From a checkpoint of a small transformer trained on Wikipedia.
Size: 17 layers, width 192, 6 heads of 32 (2 for keys and values), 4.97M parameters.
Architecture: RMSNorm before each block, rotary positions, no biases in attention or MLP, untied embeddings.
Each number is 128 + 32 x the weight over its row's rms, rounded and kept within 0 to 255. Layers, rows and columns count from 0. The size above them is the row's rms in percent of the matrix's.

# layer 2 MLP up, 256x192, rms 0.208, rows 245-255, columns 0-95
size [102 100  99  85 129  87 109 105  99 102  91]
[[117 121 127 140 118  94 168  54 151 176  84 130 119 150 208 113  69 134 127 116 173 115 158 136 162 121 179 145 160  89 154 114 211 132  98 114  99 136  88 121 165 161 134 175  69 168 125 174 118 162 156 143 126 155 128 124  92  83 136  85 154 135 119  86  79 159 136  81 165 115  77 124 145 116  58 150 102 106 154 143 102 175 165 191 103 145 162 143  79 118 122 166 193 210 149 173]
 [156  96 116 122 147 123 195 163 167 124 182 139  87  91 151 122 125  96 207  93 169  60 105  75 142 102 166 137 175  94 106 122 127 120 125 140 135 144 109 158  96  99  87 168  94 133  95  63 185 129 119 135 152 129 143 122 147 121 151 143 113 120  96 132 108 137 199 104  81 128 174  95 131 116 149 100 137 135 196 192 166 148 104 193 111  94  70 142 142 187 144 135 186 137  76 126]
 [152 165 121 120 192 124 168 147 118 134 114 154 138 149 113 109 118 148 145 152 159 137 128  64 137 131 130 150  91 158 158 132 103 125 187 103  97 147  84 129 177 122  75 115  72  90 108 210 101 153 161 174 139  85 152 131 109 116 139 101 163 109 166  96 154 117 108 126 141 128 177  46 179 159 162 124 129 105 178 140 119 164 135 126 121 103  62  87 134 108 127 153 128 147  78 152]
 [136 185  84 124  95 214 136 165 116 117 118 165 148 112  94 131 122  75  82 152 114 135 122 132 165 107 169 150 151  62 197 136 128 126 111 119 147 135 161 171 118 109 137 175 137 151  58 156 146 193 164  88 149  73  70  88 158  93 148 181 125 135 117 106 121 109 117 132 122 145  67 133 155 135 129 162  88 122 157 139  83 148  97 120 142 116 162 130 176 161  50 100 119 121 195 163]
 [165 103  82 114 130 122  61 109 105 111 108 110 174 150  88 101 143 135 141 150 118 128 100 189 100 126  66 108 160  95 122 138  80 118  70 120 113 118 121 151 119 161  84 123 144  76 102 106  49 136 106 146 137 104 109 140 123 110 127 134 200 156 158  96 154 163 140 147  99 126 139 143 110  73  90 113 150  70 129 105 195 135  91 189 135 151 145 118 186 131 121 123  87 146 124 105]
 [153  81 160 170 126 153 201  84 144 109  74 116 142 145 155 106  54  58 136  94 125 171 139 113 153 176 139 124 105  94 131 161 107 100  87 126 126 125 147 160 109 141 165 169  98 137 154 103 149  91  96  81 141  97 132 105 179 129 165 122 188 176  67 168 147 118 157 118 153 168 122  62 174 134 161 112 140 102 130 118 132  59 179 135  96  86 132 135 101 105 157 119 164 137 146 122]
 [128  84 164  81 118 145 167 141  85 102 145 142 139  85 158 134 145 108  91 103  95 174 146  83 118 126 127 149 162 164 161 129 126 163  91 140  97  79 212 125 199 183 212 115 113 108 162 140 153 113 185 195 114 131 134 117 104 123 117 201 154 121 109 162 157  96  96 106  80 104 117  99  36 169  75 148 175 164 107 117 144 120 153 165 191 136 116  99 122 107 102 123 119 108 125 121]
 [127 137  77 150 138 151 137  92 204 134 121 172 157 102 193  84 130  88  97 118  78 100 188 164 118 114 102 202 153 104  91 133 148  99  89 154 127  89 167 129  87 119 128 141 178 134  71  91 107 172  95 134 116 170  99 107 165 107 175 141 152 174 138 141  73  83 120  80 125 139 159 159 162 144 133 133 110 116 148 152  78 107 135 113 133 131 141 167 155 104 110 169 147 110 133 116]
 [146 140 145  96 144 136 190 174 130 166 139 177  96  54 104 125 124 126  74 128 171  63 103 148 107  64 153 178 182 133 161 120  82  94 158 139 177 150 108 119 205 150  64 162 134 142 142 116 131 140  97 145 131 162  99 128  71 124 143  99 147 132 122 167 122 153 132 161 120 192 157 160  84 103  99 103 123 121 125 131  74 178  84 168 131 130  88 135 145 103 110 142 126 113 101 165]
 [135 122 176 127 135  97 108 152 147 128 171  58 113 122 145 144 193 199 151 147 155 111 138  60  95  95  92  75 103 128 124 148 164 163 134 115 118 132 113  79 153 156 101  90 193  70 119 160  81 111 137 140 111 139 168 133 120 124 112 103 130 169 176 168 117 139  94 153  99  85 143 142 115 145 143 137 166  90 116 138 178 102 147 150 158 179 132  89  85 140 137 103 146 105 135 130]
 [127 153 159  79 118  92 163 141 186 134 175  73 102 137 102 156 124 112 161  84 134 129 196 111 201 107  88 103 134  60  90 116 175 141 153 135 114 137 130 152 149  95 136 116 122 151 109 113  81 126  97  70 151 165 158 113 125 144 142 163 148 108 130 116 127 134 130  85 131 148 117 128 106 125 146 129   0 163 127 179 155 186 147 116 106  73 131 123 177 154 161  94 101 115 183 133]]
# layer 2 MLP down (transposed), 256x192, rms 0.19, rows 245-255, columns 0-95
size [105  99 101  91 122  86 109 104 102 103  90]
[[162 153 150 128 143 113 105  71 144 152 167  80 114 134  98 129 165 120 172 148  70 220 197  84 137 125  47 177 159 132 150 125 129 155 140 157 123 150 108 149  91 132 180 162 151 100 206 147 118 126 116 141 141 134 119 130 150 126 152 153 109 141 119 118 183 106  58 156  81 166 125 120 129  98 134  63 238 103 149 135 124  89 111  99 187 137 147  95 180 131 157 113 119 150  79 109]
 [ 91 114 132 138 143 113 119 113 165 101 122 103 123 133 110 124 137 121  42 206 117 162 148 127  48 115 125 126 189 122  67 145 183 116 140  99 148  84 115 120 131 167 142 106 137 128 165 160 145  85 125 129 113 127 119 148 138 213 102 150 165 137 168 127  54 141  56 131 137  78  74 175 188 102  88 125 135 138 111 123 122 150 112  71 176 173 194 145 147 127 124 162 109 114 133 132]
 [126 113  87 153 131 191 157 112 108 114 142  61  94 131 169 105 125 118 178 158 122 124 111 176  99  95  67  87 138  87  83 133 103 129 116 147 144 116 184 130  96 144  94 121 151  98  96 170 147 153 112  98 194 130  84 125 178  75  95 149 118 183 125 138  88 127 157 136  98 130 159 126  93 115 128 154 139 177 131 113 180  46  59 162  70 152 166 142 147  97 112 175 161 125 109 120]
 [129 136 151 176  97 116 140 152 134 138 108 119  99 192 160 175  92 120 135 121 126 104 111 141 122 154 150 107 146 110 142 161 157 172 111  97 127 104 132  98 155 123 152 146 123 102 147 162 115 168  94 104 146 180 117 100 115 170 126 114 145 100  97  73  89 121 123  62 127 111 133  93 109 123 126  93  81 179 150  73 199 116 173 147 112 179 148 142  34 115 133 144  96 149  98 151]
 [110  83  86 147 163 136  43 160  93 101 113 113 149 112 117 162 135  39 128 188 162  96 131 182  95 102 106 176  88  81 117 149  74  78 107 121 162 124 118 169 145 134  97 145 138 121 146 130 103 129 114 139 156 128 103 156 116 159 113 133 146 131 135 117 103 170 146 140 110 105 111 110  83 161 120 184 143  64 105 128 126  54 143 149 110 138 116 115  97 125 135 108  89 101 139 109]
 [134 122 166 173 101 182 135  90 168 136  98  89 157 119 149  92 104 127 149  46 161 107 174 119 149 134 155 194 175  96 143 100  97 144  96 111 134 108 201 136  86 158 154 128 118  92  94  98 124 111 157 130 142  99  97  79 117 110 197 129 145 146 134 152  99 115  89 181 158 131 151 126 118 163  77 145 132 117 118 127 107 100  90 164 118  66 148 150  93 125 133 137  77 110 112 181]
 [112 136 102 138 119  53 135 105 140 118  82 120  63 153 105 132 155  96 129  83 132  77 150 119 135 124 135 154 135 145 147 131 121  99 137 185 105 101 175  81 143 154 175 120 108 138  99 138 166 129  92 102 104 121 124 164 114  85 137 161 130 161 165 105 114 207 151 154  85 139 141  70 115 127  79 131 163 102 119 151  98 183 137 186 124 135  63 121 102 110 145  88 117 148 123  80]
 [105 168 106 129 159 143 131 135 168  53  85 118  58 182 156  70 118 126  86 172 117 130 111 130 144 111 125 120 132  82  96 118 126  80 135 130 132 156 168 137 117 157  70  95  87 131 126 102 118 166 123 130 159 124 182 123 121  74 196 137 108 107 163 178 137  68 120 144 104 100 161 166 137  61 166  54 123 120  35 132  87 149  92 138 134  76 159  97 127 153  73 138 118 125 116 120]
 [ 72 114 151 115 163 177 122 137  75  72 107  89  47 102 139  99 173 110 115 141 144 137 139  85 116 121  90 143 164 149 130 116 147 102 127 133 138  65 168 131 124  79 112 153 164 103 197 143 131  78 144 104  86 117 103 141  96  67 145 131  83 174 156  95 183 145 132 154 146 108 111 114  54  75 149 125 142 122 169 163 128 172  94 131 119  73 175 120 142  95 167 149 168 195 104 159]
 [147 131 143 112 111 112 106 140 116 125 190  90 152 112 163 132 169 109  85 124  63  87 174 125  68  98 101 125 160 170 117 131 169 126 138 174 124 171 157  94 159 169 100  79 163 101 130 149  99 123 100 110 165 130  95 122 204 110 167 150  63 129 147 154 125 106 101 132 115  69 134  69 127 166 125  84 194  76  88 131 146 169 105 174 194  95  90 110  75  92 105 132 130 119 157 130]
 [135 137 109 124 122  84  59 135 151 127 114  84 121 138  84 154 109 137 154 136 129 187 119 100 149 140 108 114 119 146  93 114 204 153 152 114 187 163 151 112 167 168  77  55 109 154 141 136  71 136 126 141 124 154 142 184 165 113 132 186 135 153 156 157 170 113 105 106 141 148 105 162 180 138 132 143  72  88 127 128 151 134  76 127 161  94 134 128 135 141 125  78 141 157 187 102]]
# layer 2 MLP gate, 256x192, rms 0.207, rows 246-255, columns 0-95
size [ 97 107  87 127  83 106 109  99 101  93]
[[209  94 105 132 139 172 141 147 175 179 151 170 102  81 150 144  87 121 130 119 182  31 110  69 195  73 168 166 177 133 107 135 100 104 114 150 171 147  97  94 100  72 101 165 137 174  34  59 166 156 112 136 143  99 153 100 165 108 110 149 137 125 123 142 139 141 187 136 138 143 194  91 157 124 138 115  77 158 105 149 125 181  94 157  59  76  98 135 110 158 133 132 153  85 131 157]
 [129  92 124 101  96 140 118 145 134 118 146 181  96 144  89 146 116 157 120  87 102 170  77 183  92 105 129  94 155 126 121  99 132 138  84 164 142 129 199  93 116 128 178 138 146 169  87  63 145 124 149 152 100 182 155  87 145 174  90 156 149 124 112 153  87  97 167 101 140 139 128 170 155  95 165 120 111 162 105 112 145  97 134  99 148  96 110 136 132 179  74 101 116 150 116  99]
 [118 150  82 127 113 230 144 135 107 138 160 134 147 135 101 148 131  93  89 144 106  94 164 122 150 117 121  84 102 100 187  92 143  98 138  61 130 142  98  86 132  81 142 130 173 153  36 152 120 158 156 151 145  86  95 108 142  74 121 168 153 172 152 182 132 109 119 121  90 124  87 113 100 144  88 170 134 108 138 113 122 140 136 142 136 114 106  99 166 180  71 116 150  90 160  93]
 [125 121  72 120 139 138  44 108 120 117  84 117 178 127 113 162 139 146  90 135 149 146  84 156 104 116  62 123 147 136 110 159 103 117  70 171 122 102  98 134 119 139 140 137 142 111  82 154  81 129 126 148 114 119 102 143  81 129 108 106 111 158 120 141 146 175 200 138 170  87 159 140 124  60 113 103 165  83 118 135 220 125 128 139 101 103 135 118 173 151 111 141  59 167 112 103]
 [114 128 148 124 158 158  92 181 212  93 179 176 120 139  60 158 194 126 143 106 138 113 164  59  87 139  74 143 135  91  82  78 174 182  91  81  93 135 121 144 142 117 108 120 149 154 119 167 141 152 120 126 103 103  89 180 117 131 102 219  85 135 128 145 179  84 147 113 118 146 141 101  98 141 111 139 135 171 146  54 138 105 128 154 103 132 122 170 125 119 124 150 108  92 140  86]
 [143  98 136  58 189 136 162 148  79 122 165 169 108 104  96 109 146  86  89 126 143 167 134  82  98 108 120 151 161 138 170  87 119 142 103 114 143  77 202 125 166 175 215 154 123 111 134 148 148 107 142 138 107 132 114 126 135  83 122 212 162 116 173 154 159  97  97 117 104 147 143 126 103 174  63 132 167 146  78 106 166 129 151 164 174  93  81 109 146 116 137 148 128  97 127 138]
 [118 124 203 123 114  64 105 153  65 126 121  88  99 147 129 127 123 159 162 180 176  83  72 132 137 183 191  89 135 193 160  87 109 155 136 128 132 111 106 113 178 143 109 101 151 154 107 187 132 113 170  82 166 106 127 162  58 115  84 169  99  64 170 117 168 159 148 194 145 118 139 165  59 142 164 141 146 136 126 102 150 160 146 148 125 117 173 126 100 147 172 148 132 164 186 149]
 [142 138 137 202 133 118  47 108 164 100 106  96 157 173 131 111 114 121 125 150 142 111 161 135 142 122 164 165 165 141 124  91 152 131 153 151 115  63 187  68 117 113 129 152  90  70 207 164 168 153 142 142  73  81 123 113 109 107  65 108 128 139 174  98 143 136 107  78 102  95 121 104  85  89 208 139 152 144 129 159 171 123 124 112 130 134 118 117 155 181 171 144 122 112 120  83]
 [140 117 159 128  97 134 101 166 125 107 152  45 141 111 186 167 162 131 166 130 127 118 158  62 114  94  76 126  86  90 139 105 196 172 106  88 141 101  98  94 111 138 106  88 165 114 100 162  90 143 163 132 126 123 121 117 151 146 134 150 130 195 162 163  72 137 108 130 111 113 139 172  74 179 145 117 183  56 128 177 176 116 135 175 186 149 142  75 107 159 116 105 150 129 114 108]
 [123 134 115 190 145 157  91 124  44 138 103 184 158 154 176  83 117 146 123 126 132 152  48 149  90 116 146 125 114 116 135 144  87 118 154 136 141  99 122 123 151 134 138 108 136 107 152 169 105 150 129 163 125 124 123  98 117  94 119 113  78 156 108 158 118 170 148 125 167 102 115  81 104 111 163 127 201 103 146  92 107  56 115 131 183 140 104 118  92  99 110 134 140 144  42 178]]